{"n_layer": 12, "d_model": 256, "n_head": 4, "n_kv_head": 2, "head_dim": 64, "d_mlp": 512, "vocab_size": 1291, "activation": "swiglu", "norm": "rmsnorm", "norm_place": "pre", "norm_eps": 1e-06, "positions": "learned+rope", "rope_base": 10000.0, "rope_fraction": 1.0, "qk_norm": true, "attn_scale": 0.125, "bias": "none", "tie_embeddings": false, "parallel_block": false, "extras": ["capped logits"], "init": "trunc", "init_std_qkv": 0.043, "init_std_o": 0.0, "init_std_up": 0.043, "init_std_down": 0.0, "optimizer": "muon_variant", "lr": 0.00895, "beta1": 0.95, "weight_decay": 0.013, "lr_head": 0.00402, "warmup_steps": 73, "schedule": "wsd", "decay_fraction": 0.742, "decay_shape": "linear", "final_lr_fraction": 0.05, "batch_tokens": 16384, "seq_len": 1024, "doc_mask": false, "train_tokens": 248400000, "steps": 15162, "dataset": "wikipedia_en"}
Each number is 128 + 32 x the weight over the matrix's rms, rounded and kept within 0 to 255. Layers, rows and columns count from 0. Numbers have three digits each.

# layer 8 MLP gate, 512x256, rms 0.18, rows 445-511, columns 128-255
105076083099133160115088140144188151129149137103186113085149096103100137111123095126108141112083193141127164132152144121158130110141135140100084200097142123185110120121135124160120139184174136105128047159195139107149129091111150200202117118157110170132155127110105144116091118131174107050151164109114176157136141160100155132082109146114110156143110141133162119130161189127184079158124
132107130056121164129110124128147156096134088164149193142085189080149138169151150100142062113134151107116091103124114182161131132132109139132094162151119098110107138129086135143108096118107131113110055182058088145118088137129210114141142106161150104100058153074099091141101095112135114092085071137155102195111172104149147099122171119103117144160132111119159106159191152142126138152131
212129172157075145134077117120191178144118089154134138138084169163101152134146084203151114077090078031138164148129142136100058133082149146114120173148170089158085107084134077121112144103103113092055119119149161178114095112128104168164145140129123131154138137127129176101177162138086117194151158139125125100144125097080087116142137117121143118144113124106094093105130165180094231140081
116064105088124133133104137106127143162138136191147191122152075081139136124132135084073104126145123163138097086173130157157110123119157151100192163126079153136056106116103134119121136119036113088095102128178085094066129121125141152153161130188129135075146160132117059115170110098153117178122092119101095157154085117122106119051134093165102174146152105143090160123158130100147134167123
154117097095109066153088121085100218146100104120128079121127154143160132139114128146134111082123151101119115196152214103183089171131087149158123162201152099080118154105170070132132055191145135121126075164163152192176135075149154134147164177150197119131111113130111135132127071129103163074093119127144160114204150119109150143123155096122132163121149194087096066134113111136160184117127
052103143131114095065153112089140155150153150117151128167069135140140159100100137173150137127114120092142134085092168074122130132093119148140106149096151123113108080125156070144105114147146190125193178163163096096143151133116146099095160201117152088059160172151162131069187150170124155096097134118134141149058150214079090070120110102120132166173095147149138103115082126170114140102156
091162088091059126104196146147106214073104111159105136159158127174140094135131172148157071107093089095105115133142099095201168144120084157152125106151120068119106142181135123095078137087152170122191108155108124129137207112083141161164097125200098116124117090167149088054080160101096164123162184142140144155079098147202148079079133098198130117120183124148074171153136124165158142143127
171110187106143080094091118134129130084102140102145102151058123158116146149202109151144093141121116122142102080180182143124147115099100124119159100185147127168139109140123161155153063062205193144087151104164113116059150066081045197096117103122114189182142124142151153146143180050113151100116132137216087111109115104058157046105175131132149111092111093098080110162112117114118114097149
128171158113077168133153155149190144142073127171167130110124118123175143124135154150095186158143128175092170139106078144134147138144131162172151180176157144133091181073112094150075111165177114128114123081161133183157106093083136130105159142121178161136146096113101121118146100161160123105141099092143151131169163153163164092148147098152098118125140056123167139191129146117114129137190
172184123127165127141171126103164124136158148057129141138126131110132126086113089118124104124032081161114177173118136117083141161088136151098130094105155119120088135120136112109086114118138129140092137164158131099171202182079167087109073172100144169155127125148158121103089132146158128098108065090095143177109100131109066125132187109203114092125145115123119160102166158100160177131114
129119116128142146120115149127131143143146131092157134191079133151153120085083093139151112129188118114144149098201155090147154142094150148086122073056087149107136138143166159112125136138202222115105120222139140087126127164140085103163176136135085109074133099144100133087077094089129141115135108111091096104156123051132182164142126101094142142120117176137153175148157108197148092102109
093083160152212115159178161113127130070207138172151149164085090113139160127100145119087105156159174152177117132173097118125107219092130152067165086226168107142073106131121164104124139162146155090106127156121153133143131100154146121127107129098129102193098098148077143115117089067105141085124097138106149131181108183120147115146103116119137176155116144082154096082176123137094189165116
156155134087100132116125124104110139134144133102168108091097107154122172080134123112134121108143076121135095131177123124148050123161082127115160124116110109110137096184151125101107082100143117143116086107134092146072170023181099184106087154126105124094159178099129155097166153125128109127127092112171079193129115092202145134131138153179164165040162153134134108132181116184097155091119
118151121129105178067146114180100121144154177185138179115143109125141146143141102162117128116132101127105165163126109159095087131060105106151128168110155091111085104110173146143084129180115144114072103151136151135112122092070098106129187165191174177135142106140068054163123140150119130200120129044134085094127140120148147117106143195133206176144123130153113134093141065109107155142159
130163125102116143093067144161154102148094079151159084081137129132149096070109090114123165139129129102112121100155099149077133095088167116139152136172150153122085082158106083077116146177124153135170120187119162182109091185119144097061098127148138147092091064138114115114123163178092148138165136143096133134112155100161134131134149074167131154125145099149169088142100140124109147112152
153116153111089187101161137138199110139099152080093103115201106175091124106116075138165129066089122070151099096157169166142101120122133119124141125132133126114065141151131090127150098131143162157106183142153110067099092129078103113128109144074165157078062054101129111147146186133098171152123102134153109101185119153120163167156121085151122141129139105054217096091099097107137130131129
085137156107158151165112121171110110108179131133089139158182047151139172096115132206128140155115130188167106108123094137104120139152138146096081128173110158119121155094070112103114117193138094128179129114148107142123132124151099132121175159170103126138128104200135137103124112128185122110143160150122156131184146147040121111110126116124122120141067153098170112085165089118139153122138
150104169120210180096110102096138151160142119110061138125161110142099169115091195174166124182104192121110244121113127125127121132112163100146132138066115139049189156142135135098165124092170166173113171166130110178128071091096151140172122108138146113075205083110161136146128144164148156136125130069083141204113128125155126122141127092175154117112143112165158129070162172154128129092189
090175101082186144105108129101156152121062112118163147138087148130157143141108105078179076106137091132100137113125118082072150157130099162196183086088157148142074102199157105099134090077078139160125123202182117104074150099071131061146123106119134081117151105161117098162087143166079070117118105101118185131172121139169113142123063101103163110145093111104150124108162153104154100143131
106162083133124124130176099123156137150146115130154131184119178111102069090113079102102072122058142082126072110102076155170108115173149059190173180148112085167113104136163165108103123135115111179133074100174132107125149102160117129133123179123191176095152129140106140151095144109120118090172129156136179067090136117112123145059095100206128089063155144170142128159180119142134162172135
104116130127102115117073135124179106151126145120115157120112114091088188093184127122097149128214129133095146153086095195122105139167131108103109129106205133142073123124181043174101088137115159135065142134110053146088112158179086158153133145111123192172160180166104106155101077147129134168125050083156112185115175144110158091166154103083168102156143162103123103190125088123125081118120
091185135187058075088093112063126150134105098140149082085093113136059121104148083069110122172162172147117133103135116126106099197139140151128079185116100165148088147203155135111114101114150138162116146130110130123097179129142152115059167167079081089147109076161095098120190185127154119104146161070112118068125129110087140109144150153099155110119137165077105150114109111145181154181137
133055136192108095081173113091103146110147150131126147110162115142146116145120079122114191069037113131147147190147100103122129121148067201103172149177103135115091109075166141144151147086145149109077181105196156156102080138138146081085136088088135104116072148170127102129084122143135120111195070097105129118125145132062135170124139154088115137136176167138161110160108095051211144181109
112119149166175193155088129145213090098135115103173119125168139145109155061117094081138136084140089125120100158097182110127125124087158118123127067110177113111187088169177113121115091144133139138142140117161181165146146131125170123135149067139061080155085151131157197163090184144155123110152121126119153108082121080165088091139154155148137103126103188123140082131120161120129135125169
078154157130104208100073148086141197141149134157113137201095094102098076137193169153110118162184086115098153107140125124149127095097117122147170133170133050119092169100110153172097142150073145078130129181113127102133181099158152123149111108187100151148175116095183151146132095103081134100165135142062121166104144152099166114097072177122101109085122109113152166144176145140114110114152
113124155088152126131159133166167126109161116152077117151092109183110106120102108165115107147097118156146136091090167184129162151220124129118183162193099136140070125148146171132141140136158114071114091153069099122117189131103116137095142105150084145105148109166091055132180142097159104145127109075176174138102180218073092099104086129092083169087118135074178085094208089140143082057036
098145176088127170126135173113112090137138155125138106130134085169108108117195102120078043150156098147133141136089115156111121126149140134135148098147125146114085127100129134118106141136125172126104183130099115081153150181143164110134135173131151129115158101069090102106106104095156126161132088153145164115191104115135113065131126107129087111112118135068065126150139099191187142088095
116158152130167176138152142178077139150119160155140093154122095105074149114120144107113102157130140102084117170140135172118127112108141154082114130094128183114102130132192130111109119145091118052117104098118102162132084124135130171098153175141179058100186153121109123196114134169162154168137090164114183131177095121173067138183146141093108168138166102148124113125121116207138118170134
197088150105101119136129184134108076139175136121123141126139118101148107145163105146096164115118126122110106140103138143121145151178119142104127125120137103117093146150099082058068123138096179172214149168124192080117155124105063134140157135160141132148145093124149089132073191089114172101130146127152181096158176144082180151155157145153165162164111085083184163128129160186101139085166
104151069126158146148145100144132124120103170078133137153127134127136118100196116188142139110100097141116114157161191134147145138141122148155187134164144135082090124090076119131131154091141153165113128097112146131162172083077153114143072201118097126065112118148090078136174126135089144048130121096078086148121106144179143130113150128137111135114087115128169099121088089093183112094066
102149070113151123201116130148138125157149101137114140159168115088155159084116142085111125175136115126135132127182073098157156098140142158086110172157117142100142107158111167119112134096120112134124177111139172085170140140152148154154138175089106149110118119090181167129130134111143182145131139168203164189119111053098119161077157185090090089151126133131095170173180128139102116170166
099153140085204181167138147116180106102145129084162112160126122173142094106112165150139080134154112147106182134104149101141123047182121112134161103147166145156174142132152080117088106103151072113099167103137134156147106114122140177132176132145077135104074146103153139165175117150178133121122106127198111116144098091097149146136126146114131076125134118129117105204118086109080126188158
126123141137139118164136120096133159106108078094117130159157119092098147130120061101150090092176162197116174108113116156119221089132125133128143113145162152180140099137163154139155130134088140127156133099120170171084113117078067112180106086095147125150106110105081073151171078184088128158149107135093116096054140090091109142148130127115100188065096122105077112122162108151173158111089
163121190131140155175164082170114135118111129145107126074138127169154114105082124138116155123154173134142128138132083129126087133107127176126167234124138094147068172151181137147057116096083144151124127167102097122198151203126175136090178130103146065095082096117090098164157108154169150122134069108135083071143102088123109126131135140132053164120128060123135116128133196186147135140123
162092165105106153127109100126149064150139140149082133125156133096155122082096158108098131144181144162101114140138144136114115142122163126075140108109138151169143155161130067116051135121102081043107158113113117137138149119131115129134133135159148149207144180123048174120113179158087160103140129115160134150105082126110152100096092119120149127159148087120145114086123065123091104081128
091067111085111170122089097142112143214119111138113140129075128129126113152199079169093110152112139100118153149166133118093150133102123113087169158139119196169112138120127111151107184113164140086149164102091083207149071150109102120096136145144158121112133123110151158079078101117117129083161100144124174183079143100137136115171125110145118138147182102094082107105123151094124142134128
120078199141115109167142125068122144114103146134198151117164084141206083124088095143135114043127145122151161075120138112137114066137161147194130162162148104158152097078159095132136117060110125134108093148091189127097144120121111111126140127137072088168176144082116118191200090103082133181107113137192167109121156165098125212138208104154173118116115087136146097088094140144194128166114
070141146137141121125163090123132160169065129149142184147120141132182131193185138132097086122114088146099117126114097145154137107147170067062160134130115112151089143068136130114077167131099179195096066027149149120127166090107131152172105174170135165162109103139174132166059110093122125175204136209092133134147140129176149147117126118130104128117114101112164175109140128080115194099092
128084134164131122125140101107094121090133174160178137167103102105144083112192080134124179187112095154135177126104113105095170108080114091133143151124217111084095144110158128103091126118195142157137117095166123102110091102184172138147144158111175067107143127153135096085124146169112141083125094179097156100108115085127165153138150164142134079112141160134103162138073150191155120138077
150105080117163097143166164151096133104164137067178133192132136108093161074152137153128166144141095094103194104121163126170188073131154159119124157184194121125110162127126102150120179123107146146194143134145163175125119067125117117149063128175187116147114150110185139142118146140104157143137125076139134097160133171086167175137167104133155109135151086108110138106091124103087170052114
115143121127105151191186128175130156099095121132112120067131158119154092116122155158135088153169112141098097140096119060133083178078129117120143133189146100112107107106099109125123157095095100120072113108113132147153100172143100159153123197158127130058108125215126059112145068138155099144150110081141129139213116078142121141125097088125175189152139112095120050163105172152151139148146
126113116135082195142157137119155110135139211162034154124065138091079069105075118105066132165090124120123074137164070145145129149092178161136185143142120097129144136134199128121099153179123128101095096078116179098065141142113090139132093084131098145143139135090131161075125188060135078106109162100086154099117118109149123081113151184107117130133073169080145152140169137051130140116136
118170077113162123159142177054153127097128182097088112076160134122161137155154150101146075133097104157121126222176173066161148141126144070151177070123170129119112124140147175110105070093179104164154188197141113186126222162128138100132152086167172105122091149073120076144144087163154090143133164069132069174150140132165189155109133155118182133107161080115076126128131137100077179175142
161107062071068040099176125108110104188092127123097176115154130134139174130130104132070107130124107143185134119180123145156119107154120140055124141118100125143106158090072107171145166104139133173131135189100111139136154092113117101111124131113179144097066139063172143107172180127096113162176105107100097163083150121208021127175149138149112165093157108086161097133081154101118112139172
146161145099137131131165105122194189081118143118122095132131115155187060150103086148093143147157145083146146127117119153149112147091068159145167097140104194131103145146151196142109167107129138126147132070144156134138113159131143200156147155139100132122127114095187120166055149103133104069069168050138134182122120032093115156100064093142123163131084145160098145139131094118094124194111
104116113112149090142084093126100100161163081100132074135136143177143132107069129094131098094122167139112124176150091162069096131163155111158124106103123092158125087063126145165167137165158119145183170063119114146141093111115112118165139102127153103129118141118069137143135088153149120143110141100145151134140160149135154141114098152152080148140155152102123162088142126137113153142118
081135092158177111139149101112118197126111129139084108123125139140144130110097063128125110126151104130145116133091166181139149114151104105111187141132166106152193069117129183142116158121142177122193142145148085086086152068190121137122206129155100161160104110150140114130129117122152166109110169108115150137150144149089064143176140123107156124074105069123175111115157151114113142090084
147177109098166233126106106178131143139104058126141112115128172154147134158175148136146080100096122115117142167114097093112093150180110133148084122174137130127093118077145175099135043124133123138137094086119122117132140110093077126115128196093098089152124121198190110125149116052110113123124157140185026121096076110107116126093137090186107060109120158127059087053135131098184120071115
137121111126124118088112137174138162090102129113115134159126106102136174134135149108065125159214107163116121105121053132114081056094147095082153159140170096142143120176181090115126167137131121173105120215175166131135127121081152153135133143091115114183122124141193152138145130069090146119128094098140130178115137159105129088107153131129107110104130082116120096100104167128150097125119
130061113087136138152093105132145133120105151169112104137114141147118178129111159110081170154139119099149129149129133156125084097156094168110114145102131186109143114082174142129138166124117141111113138137174116129112104139135098133130122126114113110131127121086153119159153129103113133151135101153174124155097152169144138127132105155162092144070115157100103123140122105098126105142140
125137121122075189107127104148124145100125152172102134112117183160078119065114146081133114127174085113085140186110115094072101176118156087153140104151122101111090129186132149114191121163123109113143115146161130113161153124154104080179128122182103153108109155155115112179098190190183080138110148121165131134104148137146128161140124117172119091156181134157037108125204105142169081146109
171107120150182168081081126110127140138138144063170204153104112126132134132132132165116080115138123164108160122090151134049157121165138095124121171124141105127157150148148067165154147202087160102080120146175105122118139160132170153179147124134212133064131176106162122095198169162106131142130117175107180117095172173123066139144124173101120098174113135140134079121143171121176139068138
152159121143175077112136101167046151128072101094216093111096147139098094063107145098117140138156138185058094119102099135152191107128161163059086125143173151137132127172111150119138127112169127196138133125135063054096094124160133164144099128079120121103094119081086101089160119142106156155123111104110171110138093092122136175099133160086156138110152132099128161095101113106115120140085
125141106113136170114082133092141155115065122187165174164111109119110128156159099154129145103152139102160154122085099039147153084121123098188090168161120110077153108116123165060119143149112121089133126135156130166122129105112172155176124161130096064093138176136184128124111154129128207109142161104100172173111176120136105184103158090142088149127157147158155087200082135115115155132058
144094137171131049174124199136158176098126122107078178145118145097099135153149092118082171144186143141129122082145115164142133087115165123108140098177100124111140149087143091135096116111142118115134116097153132083150136161115109144143177123144164093100174173082166097104151132079105117103144135135130150150128162159121104201120123105089191129116135130113102213084096116138091087083087
141092176085162145115124170101172091096094155123140158095184071114098120094109148175104153123116095095139138175146142120147112062157162138140098157082129113171169175188159109172151105150148138142141151085143160096113068077119147193170095160102140132130138126041179168125106138143164216108163140128095103074132105200107134132128112102104101108147096134123095165092093072182113124103158
106174132140162106161112153089187173140165145048126140145145094126075200110121120091128114124107121127156120129071143108099136083127157152186141210162194172097089094146142133111110109159168116181136148163119121094155124202116154068105158164147100113117108117107101125144128194172161122149128128151118090099095111118186155107169106194164103143139104205141118140150128119135110122153156
158119138103113179148162161088139155151114175131072142118164136113076116174151113133113120100140104114133138124069126095210157142167143066156150185055110134144132111148161160117083170112127149115137167177173117145109140189148094157187116127121200116102051122107147121149121086124111170138133155149140110123092117075170091093130126171110103067167144146134165161146117130100049155139162
090120128147145116150087167101135152142100120173078169096109119159126156106212147183076198158132041141060111113114152144165135111173180159138098216130106089120147163087176119114133108092081080130146122161170027119117141126162133147166146139083083174144139157126129118093081169021114128081121165087112080142111171115132129137189117142113108178135142113151167117134118082151144083133159
126076109185191128150100159114140107095166134101148122094111072120133152121138086166163129066109142130101074077165126128103139114158182175091131149123113165125111124115084136100149136112130064140156134126110102103068193142097129138122103133142160180116132161090125085148081144129154183206193135134111106132141052139137152138190133104121124091142148172188118117108093150116162121080200
099124146160114162138123117123130105126184203111102083140127116086085136110116116114086176120136154089098168101124133138156143138132099104142118098100166128163102122151120156170129092104152172074147078098142154126143091160138137150157058145144098089179087083106096104105166154150159139101166138135183111167156133134147175129126074121133196185091127187082131121138105101172122164127136
116081129083124130102069174138122112160145128115075109102123106181118126134093142195092168120091137145100146127155110145159109113160146128150189194172076146163162116131207127134091120147078149120122153096183165083077130129176120117127163165138138150117116146083103178159118133124128118102142138103109164121071082157144143118154131131115085129159102086106150114129096090127113176154111
145155123126129160065116150130155141129179145155135112083088156119113103041165180123131139115086158127129111090123110136167090141113141151108153146171113091112107058069099128147102091120125112165069107172125074135115144088120101071124111118088143117105155115126106163129126120189134100109080179119133128138104102087184160120162178135123091139145177125105052158151200148197116115138136
118140136115187070137110115157139142086138196136095147125083145085116154151164097121100092154188153098170126108104091161113114175121126138041093126104129145132100119093183170128144110091143191108146142146109113117089094125119137170129076161137160161158114153149121121141151154142096171131140089061121150140095079084134123169139105157119087148110163089163086120110100087146127111153113
151186153124090158136134122069108149081084102136133095164136118120162109126140068175122089102089116148134115100151122164072128115108144117115143125153114132110131179116146175135224104194148134135094116172136106120107116088093128125158162186132153137090151101081156124071128138160153143073114150075168118143147125125102112125113091112176172081147130132127070174125101066103154152158119
106146118127198103151140110102146143122147172113141144090111152149132147173131084082096120099105154102132140145138060156120104076085167122169086154127145190151208127083141099144111147203145153144088078070140131142109145130139147118139089151190170116095163151120147141133178116152104132118150140157141134139153165172112078160113157126145150123095121142128108058104081063135133189172129
119145149118108105134136090091119123179111148166128117079136149088181127093065144089165106129086133112189102091076127124134106094164126199131140135131124174150133099133178124094111182127078138123118136086178135155157126126125146124158198136168131076130151114137136095079189135170113146142142155081093071116146056148072074167167100097133098125164026082169190148075122073173152138145169